Part of a small language model's weights.
Architecture: rotary positions, biases on query, key and value.
Each number is 500 + 50 x the weight over its row's rms, rounded and kept within 0 to 999. Layers, rows and columns count from 0. Numbers have three digits each. The size before them is the row's rms in percent of the matrix's.

# layer 6 MLP up, 384x96, rms 0.236, rows 57-197, columns 0-47
094:462566558512408448507562509601580510466400545489482538584509495451421454540644488429540514532450499524585453458484558519512546467405459416554511
113:621485502520517537468463494438459465473544449434534596481566534450508525414535500550562554502533508573531535536571458534522507364474566531413433
105:519500509474543509479469532569487458418458462528538431531535465518510513511507425536490586556410430540447516488475526334554569536460513502577475
104:395568568405537395552462499525429467513410520454481427643497475384436488561549522470494471533550499530483477473473436482537540484525560472558520
059:509532520462494465502556540489526556493449467523450447447602462561457529395436478530610514518551613542431560456438563569541532522490479467500511
110:593518438456436425559573444481485457501454488499536532547540474556492657426489498435574515510422391495474542542487538424497512525525515529504569
104:460432534493445536565550554591466457474512547521503559530449559442437553513514495510540477560567582535561533508422504591523472336538600513411483
112:638503407482534525564474498499581627471497420545444468511536530433477456562404443539535512489560433560561455516441537474555551553501559498480507
105:543461525513481499520569476479451570503607436522523461515457506525389478522501454504581443480418511530456603489470469584458475440427455507486459
118:539496353539476464381570572475499441473447543472553642513561578545422460490461514476483555505458512570469509410466465550447457488510449489472532
110:497525490526439541535457449525469486542566473499430474515496537561436497561471492436480465462433444520454580426469535556469494428513536391476435
089:556503477555491446526501473571473498575519469489431471491572546502437336504553514504434498458407560445514475444517496505521485618473470397551460
109:442551520449462430581572458529473515596551499539501550585538489457493465521488487418470582457514512528454441576453559531522430521501500425457478
090:471534490557472505532571494631501490430484526496403476485488478517535514440568574398441554382557519531547582485526444555565580515402486528536600
077:562479534466467551458578505493540434479482511577522494562592552579449480512485489474490535542398584489415533464556467533469432532557539550460480
087:529576539471527531459516557482474495525637451480532546528562515563455455611513490434472472499571513558430429489615546464506444578517516515387587
111:481471533537605572573495425600528499454460465494505475487458558556587510454499549462526475413533436536472478480516510463549646526467534484501631
108:614533464565543489471509485405443465549444434484472482570545525453514458414512512419476464548495495468500484486428551515523462514453491529556605
059:540371573489470488413530489533463510517543529481516483493476588530360531492563495536542583414514480555345531507510456537459507593529515547409495
108:531447537461544438542491474525507438475508509460532496478517412535505561487502434524536444420562481554451595412475466539541485476546460486555497
112:463485490429438561404514430518485576482527480487472487466391551467373494533455474512463519494492501435515563504496572546603414502466455387513485
089:495513525484512478451404495590516457525489468485489523531488582495476427534418584465501479580465536538594521455482530522495454448482512440420451
126:540502527475500464537437487555539468423452474416645564497511502428419535489535561495502530492564527489594522439502491547552442570526454471505519
098:534564459458349506475517543471517475490498589431472451618549603526518488494464508518561600475523487517480486509434469440498454497482503467473611
098:442563506400544538527500539490521565508547493559455478540446482465459454560526477459470530478428508420443555514527577538564524438477542509486498
096:495565499560561457512423522525497388566535411465459550612462558461490472508440471549537522455541446518488568438570504489545434494482427473365445
109:472461550501521438467481481563521455518524477474444401509526475501521546448428368520402535414494522450460550499413533591602538503512548496446482
106:518496509531532496509533476544451485411499488485553484483400509548569425488491518561546536516458570442473497466499444504365539535466554537445465
123:434519489488503537612535366492449441487480448457486463468519594512479555595522491542446446537449611489547413392559470557512556541512498549512498
101:550476508505515565432584578405595487406481512512496550563602590428453498485546464455530509567498538524492519542515434563547473418497462506484494
112:525476480477565548561531470571490411414608475470564476507479548423472486509469544495450474435550498481469457380491463495463653489458482496481532
102:475523481458494365418459543489463568516509586542479420564569588530447537504437387546437511478519498488489483452545509525620465593538515486628444
099:504471561494402532465519359579567495428504506505567521463489527524486533510570515466490496482521491514483500493503486566506524469439483402525543
055:532507474610529551512577476475570538479558479587483579599546609533544461503554554508469464468438504588598550494537517523551516485445439455638525
111:477531490446544454588542558489567473494436426454507504463481484491542499517608527531484567447569489440485432482478537463516606545379460561527510
119:517508467481473446562538492507512553401454493648488393505487529475494543548499489483437616492618558502523555521474477470488456395508503529497508
118:461478514455557486542476539552507399526449482598523471538523591534431480470489475549412484475493507436451512535516562494645585513451469550496490
090:438443607558509549473454502531482470521372483516501488462524525485476508525489525389518567536463425564441498461471524560593432520577559454555520
106:458478449438506516465479544469548494505575511523469525446541573467452392462496579380523452542530454525545504379487498444509435466533526481580568
114:534522459529545485574526470481541545427418411547452565502446477476521475555455460470495397512458469513444520424528446500537635525474366417440617
119:430564455458471495532526505477538495434527511520423451465533532509405551518458568485479511464534456415527464442509471543469459545524390534508642
105:514517527457528541526526518503554527510407415423477446540517532467493485492429468519574499500482526544540475502445547555500483544454492553505389
098:509489523449446454469508572545519482575448500473506449516520544466499409578453437410455540523511482431534452456540475429439442477532436565470495
110:542561498373534495431456473550430509558513531412560531559513481567517574490588438437433497563424561577534504476597470501531401406541582489444460
106:445483559491530462453541519506495527458453472531451513573554447515564423511469513447432558533503542485446476383457536458521518579503505464602554
100:381476483496484500503443462490495537584429448460505466492528517534536537464536609429423536517526456482467528500528523635457522438445410465520553
105:510522505519477471551472557514546572545491449554556530526544432545466445474516413477528479440428536521520526482492393457501444498553529431504502
061:552518524546449418507533447526490393485445427535394518492595541494546378437494475500498570459507427533474507522447497424473554567533484529577467
102:539605502544460513443526445549448412437533560558470474508487524483496464491604508464412536458520419501486519517501457437491569521438541472454571
088:517489465433463434451539540535525483508508520575388398522503455451559492441530530441489565405529527510632578504563551531522545589526463485484411
082:485512540521536472523505566507533476489568500585465484509509475544528403452578478472478413445542524510376460484474542579520506458501459437512538
103:489539554541503552392587590542520592517472451414489474466453501484456456570468593471409575546546516562585577451431391494524515547483522510459477
071:436587478463438506563554530529451425456542428556516525497519511527418501641531631573481492462444501527502495557371501507490567469489576546426443
103:475533417500525494536519468562411478526568509452532511496475524541407545479488473487544573537544525473461554455551526510485449457473523553361543
121:522484471488510518538417553550434455525539471419495445536471517495471441532530510614492537492526496530543598438552484449470529622463498418529475
110:525495466459470407497480524489473510459558503521536463451532470523530422517398593385375503395455447488560477448360572489537506568485455459542498
100:511530466542537467502600483534447510423403533465550461563563624594486481378505448506457515443482410492490524531449472520547515615506440484602533
117:508514354512504482550466472552470454418481510493501484490456517539484469505568527520411546448547517435490570518631518575492534601480494576509566
064:532499457466495537440534511545591564555455534494480488472565392515509476526455500567578426573464467554485510488457468590545374448531487492551642
110:533459511418478428452492552409544463573514400486542612558488514512528589455449506473511504472561561582480580499529463507543479474544509515494532
107:539521464428492559349600525558522484532549476493554372479504581561522447432502502425492547515500584459525478508571473475502428471573476566499489
106:445497473471479570471529490462464495427548489489519430505412504640517513475542558480453458450457522489433495441519566545429543443519467459450445
084:521607548519531509421518500523430533475518492523455534443600534477518440484523506397480499618471494549511601534468446512460507563466403550521485
088:464563423400545467437542459501448497531518509537526539579504541477419553555575504499540497465508487545434573513527603417467606544463487571437485
060:535534544481452518464595512510503473502591468517470485571475540502376464524506520423475570531422542513421552489476446379511441435501455599497515
092:476548543477502497513521501608515490506420509440467377571438523461424462538482463445506604567458505528523514441442496442595473478421471460560528
103:460429486512520505632437396526591488459485539559525514410509482505507561484506518515516600521465488572547567465534490489540390422474504453456565
086:502455587406510450447478476521479408485597475519514438438488478530524528530587536486505455633552520537472586535427600471465477517584581483535439
113:505472541503560467505532432513524399455447515504387521489554468516413504457488433483496457449439492531460428517444568521426484516487470525501421
076:400512458485476499514542470525597575419559517495520519474448541532555472512469417531456572470586386525606520512536535491484551549472476437595543
112:449506467418539485488505478475550447500506513485384501552574528524575556538505498507492569524496547545503549494496552475460393508390523536478506
094:421510492403538552544451467555545523551457423478467531554542479442496453451499526595472452511529545526530530520523485534534425530537548572489476
107:487451497522579451591495493473517491522568405480409474496504539494629468508464529534486548540480484472444459477443429512429439469491474559427464
065:526467529414486473488499443532463544469528506479483586536495539519438530534497467491521489580522592530477556481496412443448459468435454483564520
108:460587489425531454441553497544558483479536447534461521566544421588524480480575532553479483527518457510449490442387545476466421473519418489446458
088:513511459527507398576495482401484499463415505535561497443504491376496491503452466481420572528563509507518487509444546433555505489498397511549571
099:516534466466563441445478556570460549467499538532528465533597440477423444459427463434392500537494458529502617466506579486533394559595482469512429
091:480482417449495373481414542569557489489635484450550443449489474569469514470487439473454470464486582530523482504567474519606437460528425572530361
103:437505490516514462550518455481475376484511494522466479598554519515447529496523529498489547395438537568554508408499522539474486468599563465499525
053:537574523549506487533536515567481579487468508546542471525563526558508501531477495583525530543570518584507537555551490526558604535546525575546512
128:441483532424536451437451473458488522490452562523530459479449484511472507539644530453492582377489565609498545475528455456527484416504433466529477
109:527559450520583533413513439515517502542500505451466514576552605491454504476400428415513598434499460547426458399526530476540538513460377458536449
095:531442478504556464521481472541485527529546483373566557478525514630433505491546495501565600509539479554479482415458462524539474529447478391434492
119:502569490489405426566507505503496500522458451406461461471563581446427495457477497506488456515552473543427568510452592574508472513494580504471538
077:568503443499606542556547520478534435448531500527466484425459472457441589479536483544491523477520496466552429554475520466589515527501355468475488
124:510543496536449492506507559493429494431574496534609546499529602545380402511488515505426558560483494527558495534454495450512502473475600526503511
081:568448472515472478469469516517497548522525443429511495518415540475550470539544527493478495482645532525476537384573497519531393497529454505610549
084:472484538497516522560595500481423572475477509449445572588534624612462516544517612466492495523478487590457490483482423488545593480502469509644527
075:555552520568587546507588499531652584441490533515574506489436497551532497600512536606524470533557541554531528563525491432510533518526522509532522
109:432521498535614511580442564500530501506422459537556507462528520551537481503488502567435408472593527590482497447425459410525440523578491521465504
114:394451486442612514431544513500570552478484526507480469438560569473442529513427459419473518561522463497435512519405439516551511540465513537424502
103:451499460466613501495549488492488428448499530518396527520563603509505500472524480467360572434492504435512488466537474461509504530370518573476577
087:403566536523518489493577561546427520518436521600494457463499476470546471469469508584453500527408600482486478525523454610508520514469477483509432
096:505472523520511546491447439445550531439499563589494522480554483557474506534499550560443512403460513491413546461492481506527533448363468433485566
101:455534565447555480500529470440511575472488518493478487500561537527542504441476548569489425516549568476457494431457485404567626474394486538404441
115:485460489418481479586426453525517589528547503536524470468478492529337614439512492446537520492487428473512565483492505458490430493539541530413432
040:570513493523612468524556477523534526492477415537572493528503528597515547520541523549501502520557511522524554463560505511576592421477548527580490
078:498613528542470465419435535553506571478463464517505561488531568531530359498490435471531593543490540536497524488511491415603446469405498590495526
105:465555523495486537494507569441483457539532477509557527494525543570561539476483580399462544598491499502495487446558457537489455477405521483436620
085:497423516427527510529499575540446433573429500426544446613389509455482628540493514553565550497534537543468529455514522440605522546527452463483445
115:482602456621520375475501535532468447495467525485533507604504530396583459417472493505427548435469580499447452496550475519544490607543515579507471
109:459587487520537403445496623538523471374535487563474472569482532522549501511489491492440583483592512593512430444442564515567470543540450552466407
093:364428525452481485624527449443476557512473490479422418602490540535489538444558500546469521481507533514499415446466537444536531413423558588507522
104:513569412470508517540567541491455496492571423557559518518506568530429492469444446386525658511520487552413509469488441440488531507521481568525516
113:453509386501567478528518577583519487479490474479519539505538464445480454614470498531487546532527527496548483482539580515448585508404501455463500
116:552423499401545607527490453544552532457472491541556539557483544456479556593517565406497457440477474554563539486552525611451524486473477457533481
113:388629430493544500544570493442544545481429422446470433463488520481488514519544502573505404456514510556541518455544474552513541460530441474635533
113:528539450516516427466579465457634468508483439516468560460548418442492542516498435585426517508436569503566583478487432451493433491445424447523507
066:446591513507382531473532458576421520590523517568572483543549485526494412544505415362531513472430489542474489453460509521528513460543480549506534
102:518430581488534412547520460488507560484462468571488474479524485459479501437455518556395455487474537512563498464557462513497441520412530499597490
109:515502432408487516471420531544523548607542458475460538467490610486458471423525464401467563487431468515467435443467463540549475521470449495530505
100:417527616572513481483559645588501503456532402483489554530554535522555501546571529483576516481513543543447556432474415470468472380534512591459494
089:474502530501474519420499412525477563520453501564518530496578499589470539471503473432536579527431588503465557508477520441538506570475536413563509
066:635364503493452531542510460556472484452508486574601484524517570602504531583556523518501534426530492624639552450427421536475496478484487428542543
104:477535531556531552554497519581496450472482554515421478591459539523496472546538466495504508621511427579516522410508362520509483489494576485567497
112:414515446500473414507528485508421459402447471568469466568560428588460517539648438522391524442474499477542470444444528577482525565476548559509446
087:490483502478512560499480482427535468508464394474513420511503541566550414437566515498388435537488539533465490483499432550529445546452463489606489
076:583544493484423468560562440492447460455564439518578420514583487527466477504498597465430591424438442523529461431466558555458365478492530460517484
061:544515527501472447460623491493548594434494541462529565571491512539488488565601447455471486591572518595477546446495582484545419514457562537492573
092:492518535378633508527447498532535562492576435533517517450507531489506482562502611504428438457562411510431473524457466570509498460452554541518504
114:556461531473511474524516500549546431447581442476537535517515566544407455387554527522533395456475584478519510520401506622444523406446446533431506
108:461504533527391522538579545512533512464368528575555493489438579478491411555514493466487451514569442447540526512563447545502458460435463532526511
090:536551481412513483501519472480429466560541582584493454551494611457459541445514537413518494520506547532549498437541519503505565550438460502575480
088:526518526458584495530396505468616550473499472540502502489550454499486515488456449506563460531494538495414464454427502550475492553516521550513492
105:497492436423514471487525552462386491470489545515498489476527510506471454566464498495535649505522450572478495559468529508512542425482484487502416
039:627540493564582518524529464572508552503539541547562417521554550571569496526583522556539589497563501544485624476527505550554568516545537582560548
079:506356516521463406531532398504533533396472440575431515496497477448467428539505476451482553448601495452501403519503463529577402481437520527560490
070:466472425581444458539437430622543522455541453484574498479527512473442476515544463520413550583513540562561422562409452484530456577452523539503573
105:533630533416573559573542493524399476480423456598394497497481411512528460478524451517471466411510520537465443550480534492571528533560505558554550
098:522573572467508542524524504536555524483521444444568488525612477566546538461527542455432448428383488473470594559550463522499567460500564557530521
120:491471373524505462543540477544507468512531525500500580570544593470510619470548494426472497454524491476553544554528537494529552422388494478514436
079:553534459569471480541557459523445520556464477534451442484585497539437573468488567428512543415402424469504507560586517606503388438555542460555440
105:523508419576492540479390452507516551539579515447536447524541472551480430505627537448404594462488512455492419420463453516508492516549351435482529
068:485588484506496559516464440424471469467470494460509522586459533462540617537531483501510580452502516513491519467474484430570457478488406514491554
077:520564495391542479467488428447455537430472489477426490531458481520475493463439560568447583496617511608424466526539445481480509477548438516542517
109:480456476475547442578457470522486544497442501578434550585601454479459460437446446530476465531522439500503457427566503579588468511546471582491580
032:611476565482412457547509525565478542511507372560562459514497486482444490534473513528520549500364477455571515488501512501474329505390483504484524
105:412567519488527444575635470514464523472438522497517419325437529437482469432509456580540483543489484417480496524469472602434586535466529506510451
118:445493472476483485514523479505481541495469400457491446497402484435518446534399418509435514591433536465537522419513446471454427498496392438508487
104:557481416505528562488500412568407548520493504494510527516596577489571492523504486499480459482505458494493552440489509532484501373496613515499605
100:369608471501499514398439537506541540431548560490454536453506555498554502517503448483528528494508533509441493424568545553431491483473467509519545
# layer 6 MLP down (transposed), 384x96, rms 0.167, rows 57-197, columns 0-47
101:487493565519438406500529544499513504466455473517448466467573464494425499476452466534570461607544371520435500449576469515497438530532609528561574
110:545548443510422537445474433479601499486577573524485476556494445504377470408429532486484452465484538476444530580525554512462487505470485488483555
096:665497497451572484444499476498445485440531465479574508438503503468496532561580579430552562522334536492532493506457515438527523546493450506623416
100:596527483590540424401510557487468478457543498487510427497493544448481488473487488572398456551546460543518550426540435480447554496498552533447504
059:549526480537554496514556431510544538533546451539442433544464443560465491435505479506557527474486547504423528525519475574470444499440431544495528
102:581431611531461535481495443494499565521512396472517554499525471574530477390475580471547444566461453568459588465572533521565487485523513488487451
102:534544527560419547426555429534476411520558526451487403453528474525483486579597586496480542455512477538502551564458571580432422522499394491515497
106:439534609478541464550473489509484407490567541506482469568483487486527561537518532512447454534493527379511531535476521513431462515442452544567502
102:486494429608564568432586468546525484450512444514427607488532496501531469499522581494458524453540413432473439489580466477566421550534579491559456
120:430491492590421460538396473397523464436410485605428447408511498497512527554486429556522487463475471497558583503522497557558596628554428497481509
104:402441452627610492475460482515588522422516512477453540484441537547478514441389482540459506434386456450468410501522429498467521622564495548599468
088:465555525548451519491521619479441510472515523539444450522445524553508594477524577506444464421554535374577451510521374438535513593510459498453440
116:365519543518584615541460513570440414550567546373411501476436528439569518473434542474484523497489440474482446478538493479489516566513500583429379
097:560460448607486456575449459613517470544500487596570467569489475502461483527488517349508543481421463505533367469544463479616522408407590507490511
087:491484538364575508522437488525484554445502479459572487546544493512507602502562519492423602462532535584423532463480441585594501466548459527532478
085:473498489548494512536565526514533503441444412496627474450419494465555466583521522657500511522518461454426481463570600511440476613477514437494510
111:505432490470465594476523445432461363419514476437514511503479523383499507575530445459551452517575472461483431522543516463500499422561575548521555
098:514535481519485454515545513528515490528530513557561546522603415558607535468490471524389476473447427602431559456470522441461527453538585433545434
060:495555477487487559563478527513481617498459507527590546499534394530531583487568513574553652491608489486529474492493470454505470529453561459457461
113:578416506502485534630521421591426479374587483533392533496500507482629479478476589428550549493486522471533447488456499437474588565506512515425518
106:530497518511473500540491559438441474482517562501508538562472399436555488472460500527441478484586568601559424542487519518412507445517475643420512
096:540530513565531569494539612479500444609524474487536465477467441467445413551499517422527553505589542494489476482408524491519508554433506449620575
116:502485532532510537409540462548465536539500495556443487551568559520511483410413464508487519455406443531461432533442529468377449431459549504586505
104:439476542481528458588483546503487466536502502492605492469481471565488506439465509415541473558552509551487523430556463468447431585521551455478484
091:499521478548578478434458477486464433536537499569500434579621476532533535445460492555500568457459568499458503576489508569440649532453461514439437
104:486557459489568564464519534442506515471438492542513544577490497551438577574445468441477431532621530591512472466438550553558402500488462460452405
123:548399455557523499558581584491500511482552500469534482544494552481454493492471539529511425581350452453567576476521522510450531559550444471540533
102:414476517477478427503539532529561542535526569530573464588517493417414480440514510479442536529556504493488446557534517502544522467447474405425543
116:618444541504493521438428533476439496518513526519516492516474483498422436461533528533577433482532474508488505599527517462429633530493462450511390
107:508525506507464551420574446494515602542474418605485456510476488468526461432442474471472522545483497609465585464425590489513508403544513477521486
130:446481499598459507489465466599523552508459501488528544498469526481465519450529509416480503468447516526590514467397542429557503553612538543496466
114:522591474567446473473523541467539566500546430450492495565545594551514510448512513482461406507579439518511522510497431424520567495570506544502544
092:486557405628553507533516495462491462585519519535561449468500472419439521509508479557518446525582513561556451565431595479466557508514524511481586
053:564610392453581431512475504590589599487541429518426453506482546564461506529510468501462495481514487527479550479492428528522433474419524421550520
109:577504538591508497427455575547551454505587509489539512505615439600414545471477453425562526599453407488550460382565545422474481515541565484581501
138:488537583401485421453448565512521502496520499523654487645482538479509469483477414505463511601544482490529512483534461413489550501559494475416421
118:520483514497504455543443495461463391514465555488576546463508531535420537472570567551444368509451489575588367535472525487437495485494445524558411
092:527501499493456510418484535573502505510514578525553500547527523373517527531463501437534502556518535613481564508546551532509571485486602425521524
102:478441474510515522480461475477504563521516473468536475400481462533434498582460477594546496510515505478551507443555492431483564592624518510535494
107:531543504401475572494411474587458451506525602460526466553429501414468541481572479571649501464515512516486503561478541417465481497551551480411545
109:519420550539539547538526422423441486571474576516494546497507486474532546547587491562428475432499586418635460511546509463525489479449530432487467
109:425373447534431516442562527556532457446466412508473552469498500488541529510460467460508463535548437504476476557590383572459545525444461507507460
102:498485484468610473434457534441459516556543486592385488509481449549522534403506493560590458581471554527439477511453483472522517435462553471583521
114:498466514510462497455514441514487466510543564520460475532584521531486530476574396435572430441605480449539519497507448562433517589518555500573441
112:432531547475434458560621531475439505494441530528554502539513467531591552475519435519490489420550531490446464484524472432563497453469577421505522
105:546487510515472495524648448489509481508534510548423474542438493470511501525454625489509562522453589535443448564590478480512480571530482520538420
112:487489508539452597668505539510496541485516483458530529464510426571483473430489611491523520441531479462472472405413434449456461513591555460560464
059:486521587583424431582552463539506471431524451513519536544493458478513472521556518537403571527527582621466456535459516522586507435506439440547502
105:574372466460564456461528487452521577450415494509526419555510502476520525557537566464556465450478449467537440483512515474520418441427489526523449
097:511531472528528573500471366567387482466542478607550470407456483515489445452509468566470533467575530443533467489554513512493540504438511490539516
075:444517487554543591562478386545483463465383525452546488487472561573435553493520457578548464539409520505545548526529430450478476533397547466486508
107:562561497553534432564554521543466554473566507587568597407474421518598428579459506458529425432516588563498535455418509587455474445532432543513441
075:569497542441433532455481536563564523429455551503583444521505487532514474414568464469495534487457592466569483517607399524505483564587471517563508
092:552517541491518572535475474510523454501453457482521648468477392584554515543407563537511464509504450570439497600471518505482519552452525432512510
126:498519553486526432392524496493494563535481453506534488511453471497619546510581536533463488528459595460512611470476486389515503437512451475447541
102:481426500563550565548605580495406470527475551558497562431464514444487457455481515563419515572349469460539428493513531579422488537511590499484471
101:468521519474475523477519453443458511599489427508499481518479444505452564592426540451466554463504471607484543477429478469465460557532495523470529
108:457476470407465473527613577489449499598518481421427486500467499553539412551473508597505455488525472544409474500557409467484454486526521543575456
058:427534507511486562538465445452459482543512512486435595524487568498487518424493494510530611454552475539519523500541471520452478556542424454438517
115:521451564469491556469493480502562482464520476515440434508470439559501588509574590475487522540504430520523461484489552486436452422521545503497598
108:429421523512428525485474478440530468453433452524465456585517437479456550515548483489525533430459512459540551580529569519524618446550434472457531
091:443443463459487469420483480507413541448475551482583532500512508418515462437513505498584481553592566488558460416453479601433474483447541493490533
087:511548457479480549527576474571574515542396470498492449570480524519491587495440448507557532485534536535501485484484512592505520534488557464464541
082:439449556420495517546461529520486506511469544454414421470467495481555515515528509561531446499521513533497385516437446463579475498604555436467440
066:603568560464449569485460473536577513474524471426507564539579531539509512522534527426529597453497545477422551446486468532488544553473499521532532
096:474558521513524573596467481447446460535478499564427374559500545517504515540492485435556436498491494500482547486489565488510464444545437511557508
108:442511493423465533491404539561469415465565519536487620563550521516502546458460435503487522432578574455472504579495408495566480520545555467554453
087:415447519551596443433506520503623521493510493460468562616415556470458447497511440472462438565456462464513541427488590486468503616564484577568484
110:518500537519495541510603545487471542539467467597478485490456489536479533522465426523477545562533553454509537402492499565543352551426498497526435
069:553430395461465529578429488542583370450525519523477559523491461550405503573510541519434396500574541591511471461500466547506557447445486589486501
108:524493497458562511432533576399512532455440444547525495526493504422456617493521455512532438468487484479527470557433531518519424434521617549558485
097:486569648550575553524554453554424546509449502487506479463452450495450471514476550499512536525520486440520520515472513430532548507482469536463524
112:431493474468515542474489532469539469603593534451456523469547499477527411523478544505569527521336485545495423445470526519412427480560507543491461
068:596564421440514492585515492541564515469413533520567416538558586473511557495533483453507526446570481534435543503436450496462449448492523491562535
105:450527551560446472441468506445507539551410526556483498485460419594506572468520554505484526483452417500573475473497503510501578438501401489496471
089:558531460464613438460467446544589545530578534533469513639573430532481364461483473499496501455500492421461554489453506526541540463440538485495507
100:479431518605533544455534508528458457482535509414511511592580424544578467526542460520435431435609439433576442546447478412521443554511492488503578
096:580502431534445482539489527388514482510491377569486496572444579648430528531519502543486450515459462541582482465506493530494481520563527552548467
114:496528459477437520447557550572492500445462556521451636419507505576467498521478531448530499459489472537417573451512450526447436534535486613452480
056:544561434455557461518562451527595551482493458485500415574497461539463476508527413435440560500520624517415597483504439542527474447427529512499557
126:473487533480466505534523476574537558457526452433498538427494467471472460483527526548541596449461435489497391559530569434558530468560531479579558
107:544483518545474512445524496580502474539475534461450542537470464505497481568487402565534390457488562520584490530431541496581507464549529527518560
097:538620507564416486495443551467532495467541533632496453538473477358447528498502491522529409483508420450438487535481484483544494391449454484568524
127:537492537408385445569450475441515498404542570478471540455471548477471460565585537448504557544599438496523456503517497511504377450523472505482562
078:468472526404497588454623550462533535523457573503540409415482493513381499533474494523483559390493482498519487569495556565444535471462423411539546
123:507487634399433491474478439482542481439462477469578466511532524549482460580529543382536563514363506491550418528484506490448472496481414553556443
087:483483548554413375540486544477423525479474478476527526519486490495466523503506491533546505366460514489470477540492504404560532513493578547426529
085:392630547562617487510526454503457558546468501444476519536494606521451580466504463441510480485600508462427599479541503504565512458470441518520404
062:435466547530474514575475527548403481524489484469455531508512508438501469507559496496452542511510432375583498493493540580549530539590435575480493
117:531467511524476558581419484413372550480569477543524486377495462467505541446497497528482483580544471439537544465515512484409384478529600536527488
110:489564471479487520521411426486508549411547492532414486499550510528578474473501573519550558502482437481522532518517559501423448477508540573599506
108:477516487459478504613430438517532558497452486431527531486459452518524453439513552544424365500571503447590491435496525480496589585552527435387404
089:496464535468577582530430498445588547598487574467499467484504473598487454527444479500412582448514486554461453430452558520495411522493528573401587
100:480503549608530526542486522519467522504443595517516525497514517439463507503476527384456506514561500543439511547622469541621509419439491447505572
103:530521533504541488463535541463543490535555544490491461461481547444503436499501499516484489480465477498598481467500459403552573473454379526528417
118:497503580519533502479498460586526576552432471549413519374552444487555426537516582405487571474468561550509530453605463490485480459507422496520470
049:579546440398535495495532487552610558496499461469505419583501463510517544520504444480399536514535567547418577439490401553533533460483466506507587
084:522571474490538476546472465597543573469519424566522480661535512548433524499523391401496556495467575491487512407539474470515475398434458453504514
103:563467468522523546444597448462525500436567525474517528546409519463569506474539512574565394493554478409511474485521466472458547543557440550506443
085:571457379491428564457523526474607497607500545441519514474442405440525542481575428581470511494462515401538507513409572490474476576578405545513503
128:504515424506564613472449477404545563492518504515486509523533581531564500454502526462418462514503604514424458490482534444463522547616576563455520
122:550543472555542583435514517474512482455453523565423505469591566533520530514520496478448498500489519562525510496575531567433497437502451507447497
095:410488512498521437481551499497482454468419524522501474502527463568599556483462453448504485528427502399521517499510573448516486411528499426553530
119:434537567538492549415526472405539508493435445565475464480467475550520554549497486610527503466412505370528449560544522574515562474511525457496504
109:550556596401503474547493503489457468572573523562514528479516513647508470470439482559435416503496521436502556460443554418533465474540556459447509
108:570594488565529389493459545508409455542523425452521517453570478516540552460489578566515432502448546429436460552450516523501465483497491545455576
113:515525525490443560451563520568391412390519458459458465484530396469446522556487523519475519486488446466510528536510520578515415501481513535517607
118:511489549499571409533527509546518500601521576536527459438591530509501517402503407507545506449478430409518481473521511563440479550513565489559538
068:538483425408540470495476501419446575435473522468533514414474452477504536499568526515540429380540534439536460595497543419475512549532565533480501
104:452455559373494469487461481424458562481536409570490491545534440423498455546449558501491531526536537440523466559509575345562482520565509542496536
111:509508406541430529478593540600490601495529510525566533439526446444467477502468513552485550477503508449440575521552450530510523452407576446463490
098:526536520499462496507555587445387462505547521463588521506492450434558401571481486448527542577466549465496449530488506438506543523554567507516530
089:594439547561480428522531463485456438533458526496499481503433470506508568433478521542620561469472523451519512463452427501473479467557534491466431
071:597549434411520509507489503550593570469576550505521393538529503556518465480506494490399520497491573597533582453426405568445474506530567507403493
100:554503405429579480433504488475528501530559494501439412506567461533492496398566463467472502492490539565522517491466624472507535576529481488518501
105:455411418511510500515426445476478480504522461449513518505495477513436462421622562447471527531560489519503536500560554528565454520586543562549654
091:510530387425489479545444417463474528475477477556435508635426473435545559518456459522486417495547484474618478554519471480409487553535439503493471
070:589409566482461471508499533522436581504438552480503531451494443502546475536473449486493491511515590471497395547487430508421555498609489578480434
059:498475445482420517512553520468588550559493463470536453446500459558353447607521485520519550485517557503463487591510402524484461544482446528535567
085:548481490625441514539607479416464538470481508500459590467465480423465502447592445481559453558396552461529467527478526482452491515468520464484468
109:544495428587508590524505352497528516488422504530503569516459525539497553493540449573454407500524465471542493498484519478407478512473511455515509
108:523457455519573528511451504531538521477479486515504507490514562464454501536512558561466516460481484523526414581499501469434514399434393573534506
087:382547480502375553491371574446490583506438497467542486555514582497496444425486531456491417599453479423426387510523547476471540555491523478504471
086:563412513567439492565534486511440446583440507494475460481453451531424440532479537483484442566484506479511569552452553505423642492524546496476429
106:477479463518536505555576596480537523537485506459544517445464586513445484585489514524489503460384433453449542484535528539497548533530429566557479
047:569565404413581454524510452534584560487530468533514457590452495536515517493551433489440541500590498514419602429503402566576533482460547486450576
090:586435496432448447525552519599526512563654427447525537592461535495441410521446472466545534415420492484435436502438496591457448410476547503458518
066:468514515478534462543507571449488471434486521468431432520509503403474558479545510520571631454510505552528572533460476568375499552553398473546466
104:425387411496483550531457518462461455512582544489450606530517496600471557499533534514502517539467512530512473600458458426541476445528556441415485
101:474478467499478517488559507476508548524468561500427516461369504406465506577525599492544514528460453547532497494460492436428485513508445512529515
117:532457598493524546494480548426516504530528513356437445460518594416518519475530464519473440413506448517517411424525581511490450545573427501450499
074:551523551664496524532415492491494495558464561458469401467434496494595412556510485553480468561501621494559393495512593482368522570550516509525531
099:506578585547561505420520473628498537503545554483528503392418445452575562482512542507613532486503477412518446508585441530512478467506564477477526
064:554414511442489574516507518497500573428469592468547519456508467535494423477490532491561448516457508509505496542601494555460487501559522463481494
081:508487438538584513487502494434553477525505465539498465535394459567477609478529500496494571483579414521444503603507450462469574514474573490497476
103:524570466495563460530463515516491427480509487542573528476503493458471512522500521482476518478543490443403507479519505419477533519560532481521472
032:540454413510514490540483490446539503544392604467466473385420526472564573528467490506483454438415513443580433508535492421514573563571458549460532
106:482481504423572431571436469540476475431398531491470506551459503500445469526467456493580569530462470550525484636470482514532424447564558503509485
113:485587487507506496466514515405521476532540576586554420514542548433458552475432479481541458447543432418409506445439457613492547514516446564444433
099:478595550467471535483459513526470579533518418445442479519476423573583465497566508483518456490457537411498599519520531472462515421531445530599551
107:532469560547502504446466464533525543429580468578530410471527443482459527463453555443533489469507438570477478401419550490506520431468587541568473